config.toml
positions = "rope"
rope_base = 10700.0
qk_norm = false
parallel_block = false
init = "normal"
lr = 0.00154
lr_head = 0.00632
schedule = "cos"
batch_tokens = 32768
train_tokens = 266600000
Each number is 128 + 24 x the weight over its row's rms, rounded and kept within 0 to 255. Layers, rows and columns count from 0. The size above them is the row's rms in percent of the matrix's.

# layer 3 MLP gate, 704x256, rms 0.0805, rows 390-406, columns 128-191
size [ 91 106  95  92 102 114 103 108 103 100  95  88  97 100  93 119  98]
[[163  61  94 139 145 115 133 106 141 144  98 152 118 158 140 126 122 121 123 136 165 138 170 131 108  85  88 113 134 115 160 122  99 191 148 119 126 121 122 147 154 117 114 149 157  82 110 136 156 133 108  77 146 138 120 129 126 149 138 113 159 109 140 102]
 [140 132 106 145 113 102 126 150 121 101 145  96 147 147 148 130 154 132 136 172 134 144 133 138 135 148 112 143 153 160 121 136 116 136 146 117 124  98 101 117 122 188 132 129 169 105 101 155 120 174  87  94 164 135  84 110 140 143 120 111 123 115 150 176]
 [101 114 123 131 136 103 160 131 174 141 120 116 107 107  99 106 128 154  96 131 159 142 163 148 123 149 109 120 133 132 131 123  96 104 111 101  96 129 150 164 149 131 153 148 132 133 120 103 135 129 102 120 145 163  98 116  95 119 157 136 111 118 180 156]
 [ 94  99 139 117 161 112 172 131 164 135 126 160 141 162 112  82 139 157 122 163 115 109 133 137 140 149 154 117 155 106 156 159 114 128  67 115 148 101 199 136 107 122 133 169 115 116  89 102 101 113 149  99 100 133 141 124 146  96 137 135 116 146 131 119]
 [ 96 146 149 158 166 139  98 121 164 156 130 134 166 140 114 104 115 112 113 129 154 170 155 172 109 123 122 105 146  96 119 123 124 105  78 138 126 124 139 120 173 159 113 103 133 101 150  90 123 150 120 130  98 134  98 143 137 137 148 160 145 146 119 149]
 [127 119 125  86 103 113 100 151 120 151 152 115 107 130 169 103 116 100  83 115 139 157 133 118  90 128 117 135  97 126 183 151 122 113 126  89 153 123 133 110  96 134 115 119 127 117 121 138 157 158  99 149 157  86  75 133 153 111 186 163 159 117 131 110]
 [119 126 156 131 101 105 140 169 109 166 144 135 147 114 112 155 136 139 123 116 133 116 132 130 119 105 124 132 172 128 131 170 124 132 126 110 114 128 149 111  87 102 159 116 185 125 135 119 182 171 159 134  98 128 100 126 114 172 158 139 162 149  92 150]
 [ 89 139 131 136 172 152 145 127 175 177 135  77  95 149 140 107 150 146 120 130 156 135 137 112 102 119 112 106 122 147  94 119  75 162 125 120 185 143 122 142 123 148 144 127 121 142 147 109 157 142  91  82  94 171 111 122 179 107 115 152 120 122 147 163]
 [128 110  90 138 129 155 121 124 118 117 124 156  60 101 137 145 172 121  98 132 145 163  87 129  96 157 108 116 124 184 130 114  90 162 157 192  94 151 145 135  97 114 130 107 134 104 127  94 104 140 124 156 116 125  78 169 119 100 126 139 156 127 106 125]
 [ 99 155 129  95 143 161 135 138 150 145 113  98 128 116 112 164 126 136 142 133 121 162  93 149 118 155 131 155 142  97 140 168  82 166 103  73 169 123  94 138 156 167 154 149  98 116 114 141 131 129 130 147 151 176 126 113 122 178 124 118 187 143 156 100]
 [100 121 130 108 121  87 113  94 144 150  87 159 102 117 145 173 133 140 125 127 133 186 122 143 131 166 167 114 117 149 120 116 108 138 118 100 110 145 143 145 139 128 133 141 150 113 110 129 181 133 107 121  99 155 110 111 122  57 128 117 110 104 112 129]
 [104 142 133  82 134 145 132 131 131 108 154  81 159 110 147 151 140 118 131 122 131 116 120  91 170 125  86 141 136 124 162 141 158 147 113 141 101 104 141 145 101 169 127 132 120 156  69 115 106 158 117 102  70  97  99 154 134 115  84 151 121  94 147 176]
 [148 134 146 119 114 126 125 111 124 157 144 119 140 114 179 181 100 147 163  89 153 168 135 111 131  50 160 137 163  86 141 192 123 146 114  95 147 112 111 120 123 148 136 152 150 130 171 117 134 153 108 153 136 116 146 134 154 106 134 104 146 150 131 138]
 [122 117 134 136 104 131 129 109 144 148 124  58 122 154  83 145 118 140 136 113 160 122 124 145 143 155 111 125 145 133 165 125 132 128 115 122 113 130 126 150 119 117 108 122 113 120  87 141 113 142 129  75 133 112 125 150 144 132 103 108 163 154 140 154]
 [157 151 114 154 130  95 101 132 134 134 121  95 115  69 144 117 102 137 117 109 106 122 155 133 140 159 134 154 120 114  95 112 163 130 126 106  86 105  89 151 125  97 110 153 132 158 108 147  89 107 129 169 171 158 133 120 159  99  65 134 143 127  55 130]
 [121 105 102 121 165 124 110 146 133 127 138 152 144 149 136 136 131 139  98 158 140 167 139 115 138 129 143 132  96  69 142 106 156  80 111 154  86 139 174 123 149 147 135 122 144 167 111 148 144 116  75 121 169 122 136 113 167 136 130 144 122 139 101 130]
 [107 121 135 130 128  86  98 129 133 114 145 103 152 108 102 145 136 143 127 135 155 127 126 122 112 146 159 141 139  93 142 167 126 140 136 140 128 120 125 126 191 115 114 122  71 116 154  98 146 131 114 158 166 170 179 130 124 149 135 121 135 123 156 123]]
# layer 3 MLP up, 704x256, rms 0.0786, rows 390-405, columns 128-191
size [ 95 105  94  95 101 112  99 106 103  97  96  90  98 104  90 116]
[[127 104 160 148 108 163  60 144 102  76 180 195 122 149 124 145 181 121  86 137 128 124 115 120 140 122  82 146 144 134 129 147 120 144  77 148 126 157 157 164  74 115 139 120 133 123 140 169 143 148 115 157 162  74 160 116 126 161  94 106 108 114 102 103]
 [113  94 140 125 133 115 147 145 149 114 128  94 121 125 155 106 123 107 106 134 144 138 137 139 132 175 107 139 123 100 119 106 145 151 116 124 115 116  99 107 117 173 170 179  87 132 111 136 129 160 152 114 134 103 123 128 126 145 190 118 160 143 117 148]
 [118 113 130 116 139 130 176 137 141 158 126 139 131 120 128  98  71 112 122 103 120 148 144 102 136 111 176 138 143 124 117  68  97 127 104  90 127 116 115 102 128 158  86 140  51 155 160 141  88 149 136 121 120 104 136 134 122 127 126 152 142 133 138 160]
 [ 90 166 101 152 138 127 124 155 125 137 152 103 130 174 145 152 150 118 145 131 110 130 158 132 131 113 167 119 142 137 167 157 108  91 127 111 123 129 149 110 119 163 110 158 124 140 174 169 124 134 103 112  72 127 119 167 130 147 118 103 136 166 150 117]
 [119 135 157 122 155 107 154 133 149  73 158 162 126 146 137 127  98 153  79 121 148 142 150 151 105 133 129 125 124 133 121 143 153 126  98 100 130 106 131 157 136 120 119 117 106 145 136 180 124 129 118 108  88 140  85 101 107  95  92 165  83 130 104 180]
 [111 120  90 167 114 111 139 128 123 145 101 160 172  91 156 167 114 111 143 138 136 119 146 141 138 141 131 129 123 107 115 126  85 103 159 136 127  88 117 165 104 100 126 129  89 158 166 131 111 123 137  72 134 152 154 116 140 122 170 155 122 125 131 137]
 [ 90 116 125 122  99 170 145 147 158 138  92 113 116 189 153 129 154 110 155 134 144 108 143 113 124  92 130 129 127 119 158  94 113 111 118 165 120 115 122 150 122 149 140 132 137 129 105 128 102  50 168 133 101 164 149 152 135 114 106 131 188  91 109 136]
 [108  68 123 146 113  96 155 113  99 132 142  96 130 119 132 164 145 134 148 123 109 129 128 114 139 150 109 145 126  76 157  93 130 138  89 107 108 108 182 198 161 118 107 117 148 115 123 130 128 135 162 110 116  82 157 156 116 118 134 135 176 139 151 148]
 [114 132 143 117 117 155 145 118 124 120 151 130 124 119 129 141 136 151 163 103 120 125  93 105  92  55 176 128 174 174  95  97 115 136 115 124 109  97  90 167 169 104 119  90 106 135 124 114 100 135 147 108 133 171 169 153 121 120 153 109 144 100 117 123]
 [116 113 159  96 153 151 152 158 155 107 116 128 136 164 158 128 121 127 100 114 114 112  83 104 128 146  88 117 116 136 150 160 111 123 115 123 153 124 125  88 119 144 115 148 163 127 134 117  61  94  90 123 107 165 138 129 173 133 124 145 180 104 156 158]
 [119 141  69 142 101 106 120 149 130  96 115 144 164 134 105 102 118 113 135 121  85 103 175 136 156 106 129 117 133 167 190 118 109 141 140 143 145 156 125 135 106 124 168 126 143  96  99 101 118 136 120 125 128 101  80  77 136 103 120 167 105 116 109 122]
 [ 95 130 159 142 152  96  94 128 144 109 118 117 120 134 105  57 139 150 154 165 148 129  96 132 175 133 118 119 147 106 109 143 148  91 118 131 111 166 153 108 129 141 143 127 153 134 102 120 102 170  80 119 138 114 165  86 125 142 164 117 122 158 117 117]
 [120 133 136  95 156  79  57 154 152 149 113 180 127 150 142 142 151 143 153 141 115 164 113 116 109 167 181 118 114 136 154 117 105  91 133  76 101 130 150 145 125 139 125 120 134 128 142 139 129  84 127 143 137 149 134 175 113 129 134  67 106  99 129 122]
 [157 164 123 143 127 156 109 163 152 140  90 125  80 153 134 135 136  89 125  97 119 112 160 129 144 125 154  98 129 175 103  87  89 143 124 139 103 150 127 127  90  96 145 121 126 124 118  96 117 160 118 124 124 137  97 116 141 114 165 132 128  77 124  92]
 [137 132 139 125 147 122 129  96 155 148 142 148  77 131 159 110 142 101 138 168 148 104 108 139 195 124 121 146 148  98 132 161 123 105 153 133 119 154 133 116 105 182 136 125 119 104  87 102 117 113 144 109  74 132  72 120 108 163 134 126  90 120 119 136]
 [166 132 146 115 137 140 157 120 190 155 131  90 136 139 103 103 149 106 117 123 118 151 101 162 161 186 136  87 126 110 149 113 154 102 134 125 128 163 133 151 160 200 142 154 143 141 117 140 106 134 111 125 100 156 138 128 117 117 130 121 130 122 124 114]]
# layer 3 MLP down (transposed), 704x256, rms 0.0697, rows 390-405, columns 128-191
size [ 96 104  94  93 102 108  99 105 104 101  96  91  99 104  93 115]
[[152 110 118 167 182 143  91 129 150 103 126 124 137 140 109 114 155 119 141 126  94  80  75  50 102 143 118 116 136 237 143 127 152 143 140 160  54 132 118 162 126 130 105  99 143 107 166 157 127 161 106 129 137 122 121 117 139 118  90 106 157 140 117 120]
 [124 142 128 121 126 154 107 147 140 114 151 104 105 135 138 112 125 149 142 146 131 115 152 124 122 199 109 143 131  98 122  88 114 144 136 126 106  67 130 110  76 165 153  76  67 106 128 129 103 129 122 161 138 116 120 113 149 135 115 116 174 149 123 132]
 [128 146 142 110 141 150 141 181 141 177 121 130 159 108 161 147 115 141 150 125 155 100 136 171 132 165 138 131 130 130 104  71 136 100 188 147  57 146 124 121 131 105 138 130  93 134 115 153 114 137  92 127 120 150 102 153  88 138 131 137 167 139  98 168]
 [ 99 138 104 138 110 116 109 142 120 138 126 105 147 140 114 129 132  77 127 144 101 126 151 145 132 123 132  89 136 141  85 136 147 105 129 107 143 118 167 167 116 125 157 120 109 143 117 125 138 158  83 150 125 152  96  78  84 119 131 124 128 165 115 113]
 [141 139 134 131 148 151 130 152 124 112 138 126 214 131 132 123 130 146  90 100 128 117  91 122 136 150 148 145  99 155 118 197 141  94 192 115 104 117 149 113 121 161  91 110 105 130 142 145 146 140 166 129  74 113  93 130 126 156 138 135  98 123 123 115]
 [130 131  88 135 158 111 151 118 123 140  83 123 152 117 117 110  80 122 119  82 133  93 120 173 114 127 121 119 136  85 150 147 104 146  89 108 139 121 129 183 116 150 161  98 136 154  89  70 143 141 155 138 111  56 133 119 140 121 114 148 124 122 123  83]
 [119 124  92 147  96 131 147 130 125  82 156  94 136 165 113 139 135 108 127  99 104 110 110  98 141 142 112 162 174  94 133 155  87 105 157 105 162 105 104 140 106 121 110 117 143 134 155  80 113 188 148 138 150 129 107 128 151 125 115 113 168 127 149 100]
 [130 106 106 132 139 100 172 132 119 116 108 105 123  62 105 117 110 142 111 155 121  80 137 142 138 114 145 142 123 133 149 165 125 103  83 161  68 108 118 119 112 114 159 120  96 147  80 158 135 168  91 120 152 124 156 125  87 143 131 104 164 127  88 129]
 [132 153 150 102 153  73 110 147 114 124 120  91 164 129 139 105  89 141 180 117 123  99 115 122 143 131 131  34 144  84 130 167 173 146 199  80 213 131 100 131 153 144 112  70 130 147 139 117 133  89 105 109 143 137 154 119 109 138 119 118 123 123  99 154]
 [132 117 126 153 147 126 121 109 119 123 131 136  99 148 126 150 138 131 104 138 107 152 150 124 130  87 107 165 148 188 106 133 140 116 190 135  87 123 153 147 116 104 163 105 133 112 126 136 101  76 118 130 113 161 131  98 108 131  84 119 120 106 121 121]
 [135 133  86  94 128 118 136 144 134 113 190 145 172 144 135 109  88 149 151 139 163 133 125 159  93 125 127 158  97 126 164 145 126 143 149 120 133 114 124 124 107 142 121 135 118 140 125  86 155 143 111 108 137 163  87  91 140 102 116 121 159 168 132 132]
 [133 134 177 180 129 132 117 170 131 136 147 138 132 139 111  97 164 158 175  77 108 130 119 152  95 141 163 105 150  95 178 179 122 100 101 111 159  95 131 131 111 133 147 124 146 108 115 131 110 131 124 109 148 163 140 119 135 131 157 162 139 123  86 114]
 [157 137 119 108 138 133 168 130 122 143 120 103 104 138 139 161 125 112 108 130  82 149 144 137 123 152 120  98 151  82  65 109 157 118 106 132 143 129 135 103 117 120 155 144  86 157 108  97 144 119 153 154 121 120 111 101 147 133 126  98 136 149 110 129]
 [193  96 105 145  98 139 134 136 140 119  96 118 128 102 125 116 117 125 167 104 109 126 147 128 167 143 148  57 135  85 121 129  90  99 138 132 181 127 142 140 110 144 125 138  59 138 107 135 150 150  81 150 124 164 116 118 133 147 137 107  91 135 134 134]
 [ 86 140 143 126 106 127 125 141 117 124 125 145 155 147 140 127 152  92 162 163 102 166 145 128 162 110 120 101 167 113 140 101 137 125 133 129 130 134 130 146 136 108 143 152 126 100 126 142 139 139 125  93 141 121 156 116 117 160 134  86  58 152  89 128]
 [124 134 153 103 121 133  81 141 170 128 145  88 141 142  75 133 163 118  91 125 119 147 119 113 151 153 112 131 139 128 166  76 124 150 101 124 102 138 140 103 123 133 127 139  70  92 109 167 149 144  92 123 135 149 147 145 142 123 139  92  91 171 116 147]]